{"n_head": 2, "vocab_size": 16384, "activation": "geglu", "qk_norm": false, "init_std_qkv": 0.059, "init_std_up": 0.059, "optimizer": "muon_variant", "lr": 0.00935}
Each number is 500 + 40 x the weight over the matrix's rms, rounded and kept within 0 to 999. Layers, rows and columns count from 0. Numbers have three digits each.

# layer 6 MLP down, 128x192, rms 0.0601, rows 0-127, columns 0-95
509467522501496491499527483519557514481520504501489534420594505518500526501453531461498469452455515442536552541509501573493563459492479478528554444492564442531460572473511527515491488506482533580543474554481521428454544550456446495433512433544459545356611541507530506542464513532498507565
440476585428498435536498475500484623594474531476472482545526493487466536588470504426509581470505534484552487553520518491537521456529507570562492468525507501514458500465470437485499486487507526515537500503463555573489549517488528499511477499484471427538473453529548573535356489532435561545
562443530481524508496561526483441497456513477478504507541559463529512470415505524567398487559444542528487454515570571534501478493478536553469480454471477552538531425505533549485459520604465544429553541516468476430492504530527520546522448543535468526483485543530582453554519518485559431601
511448504509454504535432579493525497503513503514501487558448525499459474471505450433529552490545503557515467528491467517558525437510531484535475436485484514478479504471518489503491463513522388469536486523525511491504507475537486467500458535469458505540475521600415508468481523498539543507
453470450478474567530454497488514481472515392467480556503528540488486498523522520488498481574471501613464441481585450499515522582518471536484468484523489498463423485560425486502473499467534555594578496520544496522466448491503504490501481484460443448447512498541541517501503479471481584544
513484528513526472473499536503521530516530513498508479535441535418524505467577535482523507497545586481457490537518512505560494493476540526444530446551525539453443420539499426520552508463493501453548526508458491487464511488530532563503485496464446488523484579503496500518537502489447506524
430485498441530477475512496476481508518481489424529517519467498461464471468535520429533510505515396551506569514511443521585471422613459533492479463451569530594428484471523498501424422511499441467504501490607396470482493497537621522498537442490511441573524543476520486447451512511426545503
495579563513516532523467525435485502462474437498499535483505574540503497520461447477492539474549398494577506513537435441480503500433454502480471497566472525460519513548500563506503524426570448487539549506512480450532485500528494532509452454532533519513480449521493505476482478464454524505
521518574464451560544466448495528558462514481569500509488483530514491513482473531468506540501516468549496532436516519501479489459462461497503513480459507444546480424515534456499471501553543487537468507492538441558514473510510505416529528545552469486574460496576469452507415542486433540452
516394499454514515548571505514431516510565498517469522448474501472381524487471521488568490482491556515431534554517544471554493483417457481540477461414523480492522530481574521570463465509443494480479594452497494523509539456553554491431495512433505521407539495500522496477511466548483544483
464490512527525600461514536476438417455578467491476508546461573579510492470489468399493473552420500458533489474493524458461522527482422491499497487561359578530550551498425467498460496466528540531511474495450520532571555467439488488479510522536544447423504536545534557574483471463496544452
584444481491450561536546509547517484504474541440435505600539532546525546463494491481533439525500476496563488474491554455472508434486450457477491523390519533488478493498490558531477535477486467509519549438426516508513515569486468497530523448524481582497528574560544487474477543518521502495
487543512507522535536501457451516457451506526525547493413414520500503504500467504470483482485574570548525520521558552507482504560527528463549532473480557438463483502533497410461482442437518508483508482476531532470517448579483523505519521505496500511519488459539491443465493544526540450491
475471479554520498533550473507501508516464500527485461510510497518556468505574460461514543557532499561508525394527464517498517430465467558480476563534535469513543531447371497511556482473483508550491509431592469473482474527443502473541584477492560534533510564480533513500540546482547550500
571519545427516535409486490464494514556585475517498495510502479525461535562445554502524503511524510459449480521466528587495531528593547526432486549511534441451480469463531498450505490577472472516526512506533468480436495556413506498571428527526513424427556500504494589459482494491471448489
475492470489485562481451508528520491517495501535517480499534484524474535444478528482488466565509550518509461499519538467554482511529471505533529447579469522446463445558530569413440589539496461477519499486557525503401478483486528492526558410462495535464455506460535494467529445510519507458
514483424529525525490517578482520441549520506527504509492477550527433503526447508462453447490456552533515549495507596486472502467581542511501474519447466492508494486549520487535513477432429483397565502492438553496469512505510415530600377549528486443421485518478510468560502470458556453513
551510540427482494476451547501566509485534499521466420512519445547533504502554494500556427506519502468436481488484459570514453512523544462546474499549507499494495587439490509471504494543460441573483504388554507452517506458464483590544506466507482508502514535468477517547567532579483535495
497502524481519503498557502466517430579572449524485556524462519485533531554562496519444506544493434506504440538548508493488465484486487435497406474512521442514444524476510514455473527428512498546569502512509547491537476535505514504562528447492456508454570561466486488466503426461480512520
551453514532513576467547495500539463503513523512460531517503529480561522489515551484499503475546434492559495475526505556499511507586463539492504492462498472502497532529509500521442471529455501538434473539569535408441543548510550567555543509560496484510570583501493545521522470461530515411
521497510581464541484577579413536488540506439403570569591506470443488528494492425505461415522503505424487473439491540523530467512522486535454463496486366540466461478459499528435545577542537482462541542552416499484470453487476555503501473547423521478481503548537494524468537463434517422531
505443488558584498503452483496460563465516518519571502447528566565454483516484518564494475437489510490476547539520502573481461531511531489500489587531479465482546412405507461498590501511488481461496509476496463539487543479488560527449456561450525512477474434442577459480430481535513448507
502506440504509422521535472562454559534500412519576475514491536462537500498547529477492439515518500470491539577484540484488533532478484480428487451557454528473532469471551620522403546540484482484492467460522592569498469454487530446505564529481539430511484565522532479542535475472522492510
523486521488527555523515524443478512539455518557516481570491487520430501500467530494407454523544483526501461409420514482486552536476419509551404530504500516469423509446508532532506520529544552502568499459582473518445534481544478432446486485502515523498495430498526422475528489484470588426
471507532472485501513424519502548450545598530424506447516489510499492502467542503545528493528510498536506578488362487461542565568574483482488497426548466546499521489481533530476377567466525486494533491505551579519525457472497509461558475522509474477542440460451483539535542450460476530520
436525533489476532434483483401485433424520463486545497486523516567493496446478534575491446494506474469563494474496480474530474499471497431467485465570485515521527512487442505515524496494549481488480475569541498482512486463479511558498450470510581469498491535508424470492554518551524518563
470473460501544555501588545454427477603526480516427488531513568552436512556506532477474505524501503404508440495452503552519440516559490537532521499547505477445510489423501562491533518513505490481500494523517432530497498546577501535493556553441490518491505551563505509505474509554588534540
515528490493506497498418445602494505535481500491596501498549572515447532506481488509495496475487567526477604522511580549530557501459531506476537523477533502512500518500513606485530510541544496440504487537476467515391469437512506481555489527532466533494478512419455472454416424556544516494
447513502507543481507502531590535489456477525537582474555464533562403544473559438489552520493504512437493474548425524450502460497481539553444490460460433505426496467543495511460441480441498459422471492565456474512516461566531494563522546539488431432505496520525497517577507553513510544479
542439497496527550492553494552453508491537510472510460499469536540484479478575475517489477478557514438512466555572548539507439508457443525491497420548478487524545419494581510485500445546513467487540514514501487592538492504505515519538503507428451434515473532578564516440504455516480468471
464515488486520475474461479550493543489494509523471475434542509519490491464557411438456505423527523516555521535554522550483484478533543530456570566499469525453511490457524490493524486440451468509509503546449491525539491467497443488510451512485498518536464512472574518529467480549515506451
428579561524528475527477533559492581511481449521539489474473502527482470525477418492555445491486441512462515538546487459509436515510485499505477518557492573508463505457504487555533505468499474492516482519534426462561521479454516555482498476554558458573505538552482484527520559420529499577
452510489487516585496550504468527549490486511607493453471475556529501442472546478516511440498478528524463520498537484459494489478505527546529526504484446424427483500457523473461568474467470466543568490406448450586449541508508485496491507591512475479442386460499554524514524503490501521434
547506470519567510463550503509518537489504500572481506539534554444533519480505429531465443502517411495459500501492538561503552515472497491525495512594529523467504505435543488455544470425453488546469561400437468510497517586514438570475527541533440511526513468512477437529538503484492492471
519503528508486510555497536483503495507487463439485510621492523497506529536463471551523497520495478496497520475430507492521489443529452528585449496529527573582532501447461477491539535505548565542488452433550542489453493525544504521421562512483533520411456418561516532429526547428471510494
469437489505449497459517489516468480491564430469538519493491486594501515490520530510428542464501447527504434474394517535469535540470455558439470493491490509496503499552484528462424589526543536490536604475509565491525458385497534526543480497429480537476489468509413515538494501454501410473
478482487501525433465552517481520578458452544521502474418518464494508503514522531528505516435441453512465388516510505445563444511472477505468501520412542556469506622487477546480417515538520510490513516492481420483469501527529562433428519458496480546521512450507550552563521434485456477599
464539488523546410451448514548507509533514468504463496567531431492497562540499509490526494395490481542510534539453577531504479509476530475484512474505465483519534504449567488525525519502472510519506411536442475491483499556505466560528586488461524504483468545444540536476568483513563584434
431492454530471499484485466429501524472520460522521455397454565508527455491448526519554545512447552555510506579442454533517530485454498545456480507514439569474544495482446526581433492532484526497476465468513404552514515571453485460456518544442488438553461429450460513572545502474550481481
544451480483518526450531495515490493572507473505450499518471445492522541505504472596459513446478545480480477541472498441504499564467499470529454557441542455478518563565505508502513500474532538489454548467481498500517496568478436493502485430475535540431437486428571415539550495465519439566
420500505491466460492535525486420554444525472504537527554455470495556535493474508488494524502495533554462468527490530475508440504543523527473498538437589536460468537514463496476540551561457536456610454523499582486472488551528565496453457424527559541527445548498586446543523496526537496487
536507475501488474519499588463453511556447486506549432473528461508595558560562571481475459448504483513487510538526525490556489480452495506452537463484497501493450413483559507504479439446543459440551557491467527477570530522518498513483444462486517492498455389507484517546473481507519511529
548512461435480512530537604484477516525538580493515487480507523524434532474458527562481457486520417514498471526526453540500519475443542514478437469493468561539565555532499459544461603501511498494564444431457480530515481470464522492485507510479485502571438529494507415534519572538516517421
499501532450444537528542435456425512536483459526478534447475509497482538532482492578458509472512523538500440452499483455480547495511396503463514414478494554520521504525510537474446576492487551522532523511436531441488514466545547451535538514536548542529494569524501589483558443455485507481
519536509534487541477515505464477551511483526500501552494525560508510552451503446498549430471444497486451490481509481486459481483481502511500516511412547613482462407459468500478476533477542413489595507505435543432501476482565613473491540551528526552466485487564515521432564460449500503420
455386480538552476452557443530499476591509465534568528497475512546478481488501468463556479460508490410501460434517421549446510454459530526490493495468495515496469456519469505538418497483559514515513435531463403481545468503447500558526476528514494424565538561467558496492463488487447441563
526529521446551456546460506531566511523535455483559452399430516515512499547455490507523519487480484441477554506575476484495484505506480426455531476511500491452469498520466499438458438466541547451490478474480487512500516500488475492560500506486489537536545451534481467481488397575516489538
538551528556562471555442538453519502550518505566470470498551501524503463536460488473528492593489516559512497502494511535513554446565514434529445451499621490534456499511520459503505519463469515467496465499501469510513521494540540522462522448480495489500577504544464514472556588450524627609
460484506479494515550547556492481564472491560498523482504489547451518490526556504400496448633477456531549490470562486453489530497511521512537522505472535521483443494500582505510489421512533468484465511540538535499504582574561590566458571426460423514541459528532491484475544551530497490539
532475534494456491534501497513520492431463526438504481469524441516452492425545499463519405581496447481512414422512455555512410524492521549523502468502509445518515466477504543487492436538524512553452462530528545519454511557506534445480524460449466537473530503490530548546506500521416536494
498517520439530478528446524471454550413494536492494483501482565474535460536520599526460401490547524480470451452477512547519550500528564466532489519560501543443533452433512468497503452461472521484546517582520531559432525505543582492504531523491462514485471510494470520486424490444503452422
591537524516519567500467427459521470502493457514591510542458549483491500422520500450510455545430531528528562532508513533530498493463485527497452481518578570531539487453468546453563492482506494489542455482479544515488555598498530553476471482431435495471401430566469462509483443476446453476
455523551477499492525474453533519540452552486561486481517481513517466549438561531456512564506558515491493535514566475543548439585469523453480477492420548468470526487491545505516499567473487478618473488514471506466456420458569495486552534544518508494553528526472480447478508438532540511526
550416495530471470505457496485475556494455503521535533563469540504438442454588498519490496511527499515490448499543532504519515475466586447516498510530520504542554473480595524522459501564516521508504465555521482520446549513563561536558542439504479513536458485493548465495441530489542494495
466497566505464503484523492452511482471519462494490526477470502551561525485483540460483545460488505404482488480506547595492473542452478584479468528478473538571464569504512498534496465540526513506496508483431492412588484528514485458495519559512538560485483477518474526478506494467508487507
535531451583525547507506459439445503488392566480510546532521463554526470533500519443397431443432489530470461525489524442427480504523521566448543521483537572517528509502433418401537513484528512512495502457476407515514482518467469506496496528523504443533521423488538542503475487503488482552
518490503533471467538468520445525540529521454473552548500493488532494505503453522460475414469464451476557479544484480533511485511502424488426449423546477593498502496482483505483572512475524489468504500551521418492486538527551532581575439496496503527565436451556471470548590483505449481475
482516542457561523493557512595468500513475500434491413459502473517482592571485511501480552483562477499523522519499525533494495525528539538439515482457462440568532497502485450460438439492540480566490517437491502509545472491470438474564567461506493457545444479507590523497481459608535554554
485518512518574413473526488487467572516484430472500534536481468475490526475522515505446503560496550496438533469526555569509537550493514580445558568571480581507527490610473434468496463487495572472596512638505497550487469510495420553470506488618530442479463475505524508555466523511506394543
453437446485542555554563498442515463527489515500466531516534509437482470516540487457448462489458410409487496499498485565568421523519564475506479530546566469491513471507474577494543524501480462436545414468475533490437471461523502454447427466425530491506624564471532447527572485465531453549
440507483498536497460534549478475469506473477489495469471460491529575543488522552481574472482504531496529526506496520526498554509456521460480518515516390487538515562514461566435507495553569514436536511429472559569496477535454508514465537508518491538583540510519435525474488490486404504435
428465507419508507568474558547465497501506554500452523496510562487553569531481479439516474515497347517545559523541494504485527475528552431440522420484503509529541508580546477603479437433533471518470551474498543540474525453497484543552521509569530450526443526414505509518480552570551535520
460479534459467543494483465461521521506555477478513457609489506489529577532486434522545587433566524472494502515445503481468485477502519499511432472466501562493525370493564495483447503506529514450496487492506471452476507482615595501479448495543562515560529497540548528528534491423518529436
489403474513502526549537483553510507446511534462469544522415512452497544453563513574498520481527494468549488433462385573501548501467501497485491492442491530503565615567502520522487515524465523466500538505543481469420510468514468531401532541482512454465488530504534519491540472399532484526
529458474475560517466430587492498524520559448520471441482503514568505456448525544502460421505534549558547517561465467454521539463562487477510531515415519496529447465594515483515573498472530454456503483460478477522444527466496468540490529489542459414478560524580485489591460518422555552533
522503553567526479505520506494518563440453509500526476503500541482507501518472455502520509507446512526484478473521512430461534524511429513591490475512458522512528435496493494515403544477470574538501501526474478470504557442528461519488501542473564502517509493500572429451540473526513492496
548479498458559476518497526500497494534564512470506494546474443466473428451450478402510486559510486436494445527582560541537514504540478472488445495476506545550521479495469454487562493467497484530462449545546490450438480465507498509519442473478539588496529506480509507509558495471557514452
503541554575544503508579475434482527534599533488535526445457516516526488497539489430527449488550480575520527566504506543467501500549523518557552517523500512537482563478474503480502482503571496482593470453540521484465451450524512396527511547542422572424502530562523514485514491501516483484
504540528531506484518483528580477475444519509517417498507495432498474433501522472502463551497513501514497468443490505422491546493591501585509472488484445483477578505575589489524505477530600460476471474447427563424460503510495540530517516555503503503402504552492454561458496518517517524513
540405503536445518474498385536486530570518443447458554465502537537558467477518543517497525568473534463521499440486455484483497548503408508540479530507463556503511501464501569444535486527538524510494525514502496439497462509462583546530485527487486531489576549489458483479506506524528498472
504501509520448508534521504446494561523510534500474461555522512447419445544520461475579474442537456493494547484502455478518489465549442496458453539499474587532507444479486483545486530502559548495496483486534449424508532488543502537527519518490465550573504498594545499463500563504507523553
428547573556502497473526521501465456432467467523568421516497543497539505472435495495475585426476516539550485547527462505522464497514552464506473522511588511477494541485521556498426494443498508480576478446397525501463494552501515455490509556469477527536512507463525483552488509552467491582
511444510515467547476489426497525491569542536528525442459585436576505491517555495509490524594548481455463523550565502488547490513569477433523512516525496487497477484500475495525464445476519513442461546473620517492494556479482493461510477499510501427502565430485508529542508484501489562415
485453514551499434554514487533565552558593424561515462478488519519503513550563457532506511553488598493508462508441461499534451516542570504548491499505506460486519570472481486509493489506528442442505539490498515445552434525501489608465462555476551564523601477454427483533527446443526502459
530527471488459470529477522486572515444477551596495484495553473495526492532491485525432503457520420583516574437520485503505440453546541527560440558512522447500490515403582428464511497475551416503501508543558498550470498484513524440482515585477481480432505563430460577402507452508525487441
514561510513488487482580441530508479535512452493445481440516547539483503511510473548531525449482418494536553465478452441454487503466445485495453487526418496565430532547521465585469506576500470456469458430501501526550523570459480479502549532552451509587507468492479502497505486489494519541
450530463558523476518499529530465463509449469462510512476454457476460464573500471534507506494484527536530563496516538476497581509507510533507494527461422499523531539503397492499452552543494514557470474580471508507474534488456475440586504547483445470487498467491479554449483560498439504488
512461544575587497526442496531501557564481449514444511498502529480513474541479504508502487473559487451512544510476487474430484494475538494488553490495527483510427514511491445509550477472490539549534460477546496501493490503499447559523491411543513489547489514521451440496486499584434493570
477551484475565482485448458552527553536529467457448554488506466524497434523515450529447499468553433484459538548531589492462545512479453531443489562492464482480528519461485443488489462523465485532538465469546532537499455459436532415500477512490476554455394602536570609475459534497475476443
525517495437511486478555497480467489478511545502532498489536463524495484434507567337405520498585532456396524480501536513498509548469513512493534557588553477467517568509552480415527452453521376487463574485419526515545518488502539551511446523463468410489489460448498491512477450517508427530
538498474483456513466512548490459435547580489527484498553508460568399418532497524475554518452547476427505492491499510451503465495580522468466478478496493430477473525520472448463490466387513480494493505580454426530516506539459458558469469509477552389503492471487455499503473518456404520513
533501509473515463454478574499490450477486473516496397443525461545521509520524458527523521424506527498428508488471528512558423466525468534548464549479467392487547516550492453522520533465441491485580575533560524503442561515545539419494481483441509496446456473492489528495489546532505469490
470511499555403475545562443501500486472554485563526512489494493436486473415477459531486530512425504524483517548440432465469493512477418489471517467488566532541384439470498500530528537457507529467469488507447476511486495542529488499554522484439484511458503380579439528498480499484501490452
521535435456444451536454559496490547567506467533490430482472494601462428507502536550529533511462504463448465585463551489519558508482522497530541489496572509507454532526563441595661494403461446555518466608559489575545546462537516516476435558501418369501527500513495519482355561480521436516
447506471492517438460535472502507530460447484495563519570490466508485490497503551479528523483515522412457498486440547456525472494513488560434581520443576525527504440465558470491532579448530500482392465510508457476515535514561546617469557507442492508582541451480545558508436505505480482508
453483483534544478557529457433462518483511523504483474421561592460456507472524472525506480499477493510513481535477477453549507523450510452525502482496587518404517493532505516464535413508526494507510498447499508486501518453496445478460435501532515457501523446505499495488449464562457492438
550550496533512438460506512512516537503510485488529464536537485415521556527489488473537420470602525559516514449474489537455473562529542500507522521527517427485408482545579470512532513461549510499493512437479530459517454453468447458517482512463562454476474546481532480471481455567515533504
579477423432545564444557480470519490506542502529475536464543449465534484418507581507466452530527377542468548505465530596573511513456547526503523500509404558482546446538624534518518482434454556479481460492514577493525532466519466581464525506531482558430508512464572434487480488561500440473
538486416483512540471392546548514441483526519519519472527456547474497496540507487560510554440563520528518511530502426536475503471498463516519472469436496424536498464557466558500518466542551475467510508496509495526496545502520474484525516484522435465542536532553495527525473548470457586525
421531509511479502587495529484546494533503456503470506566572508472558464523473485415533568562526460564513462518431534468486466554550416512489510472541536395552522555498501452479511556528427486539433509508591487533501465479497548478426497518494530431593490537441448502536530556516416540463
527463432516535517520466480528460516473472515472509464477464587532483499453540467462535469471497522487491459583491480508532555457572521490532470493507523536533499534495531530528519491467416449478532581488440508505489546498510501487462554409456461494517494549515467447546486569525547459504
519487451476484444607534511529535523552429446433532508555474434413512508537455371475517470537549487503535545444483452529438514501523470488509571445512504510568483570441501582517538518511536489492434478471477566469537512519506462486550544427527492534500530528527576483499547486510499580484
466510516581513502544503580526529506490518439470460579386503551530514535476459478467493532449488480547524450563514545578499486533543500497495438464520441608499531572523442541509462485472486542512507527472491508472495424493506523489472457552495545509606436614501461511487443529487541400497
449479452489491525506521476511481549511503463484535516456622527438518461505510431434426565533578417568484499461527512531531481538474503514558487508557522512478497482460460452479481520466460573481535530521455590494468449462441460475508561506519482432497534529516562525544521558458521511492
542524470551471519445546521427532427453494485476525571488487520477517482512516495447485517452476528483552526461510543519491492506513467519487479564478487519462510518477467530448469452498458448425497552510494476510613505459491472413587457513512470555496520473592514491536606515539562474522
493460505521446518496483540510521464545504453468462518521475556540457496452481491505575455478449488467502490461422472446435465451522478565397422500515484597492511508474512497563512491499423409509495511497531470485502468464479465467466477513511465570399521485502441537539531492425488450461
509501496544511460508456508469456443461456475569508487461515487454499520441512497507567490475589488439549485489505467491431442502505528480464523499553477448480485468523517487448415492487536501516505452492476531508496496454437483558546521469482516510470428551489541549473517539488475464430
520389470512536464553500526552537442525517485516511501501449479514494489519518519455485555468483473419479476463472460513545455439584529502510508463571494491499452475526522549461497535481530462439484561414402540472529508549448461614547454500519428483522568558498504457556509540463459460555
511503505453531554495386468539566544538495536568509471548512477524544478458521536491508478506494530517417496531483493516432544494542497552566504469434421496454541425443519450501492467493397489484441467525483559520526464502544477517497487560516516547393460532546516486527514485489494506476
430472475486516438501477507520562542571456426509494564550477473470461497501534395496556571462521443470466482460436486443483503482502500476478486525433524478554431525467537524525532562524503484515476491505434458487534475462541520412503556563516527499566520542527471486396523447515468537412
489514555505447500446533504483494477475592462452477483422516492525529653630454490537456575457528526472507574453459496472463446586477503468484460517447492486479536486463487492462511487507543548521481532519484467459521474523507515452511435487588532456496577538457506560465491428526538469414
520566556578479527503482492567467541504523509482498524496468424547512444448489500487480439565464518481436530510494482537450495482523531513461455527538504537479521512470429536454484516554473480500505463439582517441539494504457544519506423606512503460577426515482521521535548550474510370551
454540471497481570406538510546582485511499442418494473513477496540520483531418548516493485517478475493449598537507495493476525543571450506555426482525497477543498438470495530489535485562529493459483411572448513498497481592473548436516480512428533473523457500549485515467475501440438571493
576510486434521478446522431541554526533501547472490517546536437434551506472525475455496543549505515501542561460459415514443591539455551466435535572514522516506460452545459503530507529557428500507548443514480455546523494471502423532501549485537534464503563472598515537458523452509529478606
460446460565497489439417510516473535487506508584449453537596510525513528474479494503518486582538478504440515624480532504490501533495509510502458512470472498479505517532539505491582475435510518497471539557503524469472463411487452491457507507523516518480521414485409465508539526535497527497
491513527541429518474526482507579465523509441433542543548498456461502522492510565504472532529484490548469471488490516461459477535430448468471488510473443505506513569468539486547497515465541538408496572532430496426471465535499546502565504512519510447505525425556392484554537515442498555548
585502482477572513469505427537496470523519585495517521469541515501536532443463473562435525538452505469493494514534399506426568542490518542484574487514492555521574556587480464531427579496521495483500504481525505459538471589466518509565494543514480494491475536533503541484498419502491511480
603498453481497561500489519517592480510542574512533509462511546516531532497485512449503499450512445489468523529403463565502484524494473506452513551528479449508468516592565520487538472460547514498421512391554514452574523525433460465520473505443451481426464474464466438469505526492492471506
500549512559456493496487494568553486451533467519518470479495639486501516474466483514496506503455531417489515490423486480516599495492480423463487542476546549550405413514509551477473538540494470482556480522481490543542435429474495499530498538563472505493539499468472436557513525465505485477
583568522435591464433500518525444449525478559519510514465532520465556498465463556547479534508514496510506515549487511455479538514549544485424598523517440544466440529517513545490496545470514491521536484507428440575511520469457510534499463486524507481554480561469523559479465496533540431548
454447526480481506417477540543512537492535483471483514528512503521415562527508467483482554471546452455451502508510532472507503500533518529428434443536538510430530553505457501468575584466502557489561472561533534473487428485459579578471422469509488492514472543489550512476484506520457519523
557444415516519536482523529478521490522506390529549524499521488549469512452443512502505485500445524490538493466493501604504466491553533436482509418543526477475499445510501534482503442585548459460515542505513489478451472547423531498545466494486538401483557558526420438471500558456540556424
502447615512562507490443532568466462459463518445448491482494525541568514482491520480499483534470509463455469473486493476502511501518459460547516585538495464499480527463543429487541381540477516495487439484492513532510515454561581424533456493479492495535496518511521526528553544480499449480
426512429541575516511484537503500499472473553507517524504505501488498502527410540532456466492566586462409491538493462521479537494495583513524493475489541497507481495559604491557516455486551477511519458453458420516470500514450521497504491451502446503465485515477493490522465538498535529447
535422444480554529470458536538472512497489491507463497471468435481486528458445488541502532515415522609485476507488456432521489487540521541432514579487464532516543494471539497518522468500462443468510486592489522444501521434508473536502453484461478535450538497473520517599519443405500483482
463519493486617487490496445432505510449457483447466572553530537501535511481534525487513580536504498524529517503512469524497608444533442544547527484525450501496500509524496550524450531513515480447524448573373500496448529459465552461432505505489450460452521556526451489433535517513482542491
483556488505463515577550570475435548464458510589481459432580509506491476534543547551529476536408527436527526529417481521454552447520545476501505484465477535523453520476495471547494482487434506484506551491545500481477517529505472517551479482517480523450555426512517534467512469490486434485
417476406548495499443506544546482536526562528516491510503508475479528534475501419508529515494540535490426520509512464500518527451457541544520486500482480536415497496509400418527439474446471574492445462560479497508570474523523474528488429606576469402512590530511417505561540552538541444472
445418476485455509546527547511478487594490487432431532542517492591548472588530441484453479491587453456505480485579479496518451474520472475535480480503499460562517523520431595490445450520509574526481438551574496503498472507501484543522461467497509513463580459524523511477518590515513479544
536481490456510543560486471394555496455533500509497482503530404471471476427522467492485484555560548503495498524513553497511517439520516508547534479458619502512514406493480548504499545537473487523494506415508521511453517502504464488463574493493414555521514514512495504495556522454537514565
481544487473498543446347547494496566515427464478560450571444475566513470565518601449498548527505474507467450552496459530487464506506477504511465537512455514575535462527483497456527518542470473512504486506492493558567490501554388509482506438541465497523512502479499530459501501534453501487
504419405456470489556437496440560485536530499501496517553451515484476551494504449503490469438475552580500526471507529522522496550450472499540548536481485421496565499422564490494457473546506532551484453484487527517521497500494467529492502491577469440472517565543403500575491522487563430511
561487427470547536466438557455481498523483474504546505493517463489561519503493511438473456480549470449515460520528521493500449454502520493544498524456545506443538448545471480485579573486441548554495444481520580525583553490523530569477532471488503517497508542506512543463485506466531476505
507578509541517503551522450526488469457526518534469475478489470545468487520519496447484485467508531497499527504486445445495501490504563489500520490501510475490544462506529445479479508532447436524489565536454480514523530558519478476552509552492502471530491423502460469502431493460458606479
436479477444498551487504480480523483518499447521542459500482525484457531471480466477524564521463462536499507515442509556560471516504524456555492453445522548521454514527469473539501560458539506495529529468525495483542503432543447456492496472497456379536527443522449571500524502423552526478
529437445544521472473509531491574410541479558525442513582462533530516612519472431450508496490499512557514528458484505506468434447489475473415503500438530479448425513486524489526482451487478450549461514507509498456497504458513515441482457468479510477435539565518493501548541465525493497469
510519506552474453571517490492530482527474508411507543512489485501475497443450485447514477485430544512477541522519496455544611461520499471556562543467503462505492553454473486499509508553500518426459486504465491546479480438491453445482547453508476505474499397539490502477518517429486562516
518454413451473525478478490559530513530459493490500518511525513473537393476495521478484550515492500496546482467509495481578523504475482446526454533434498487541518558470520434537514514573496443498467484521481446537468550495561423512547554540473501496545510561509517490474494507495468438528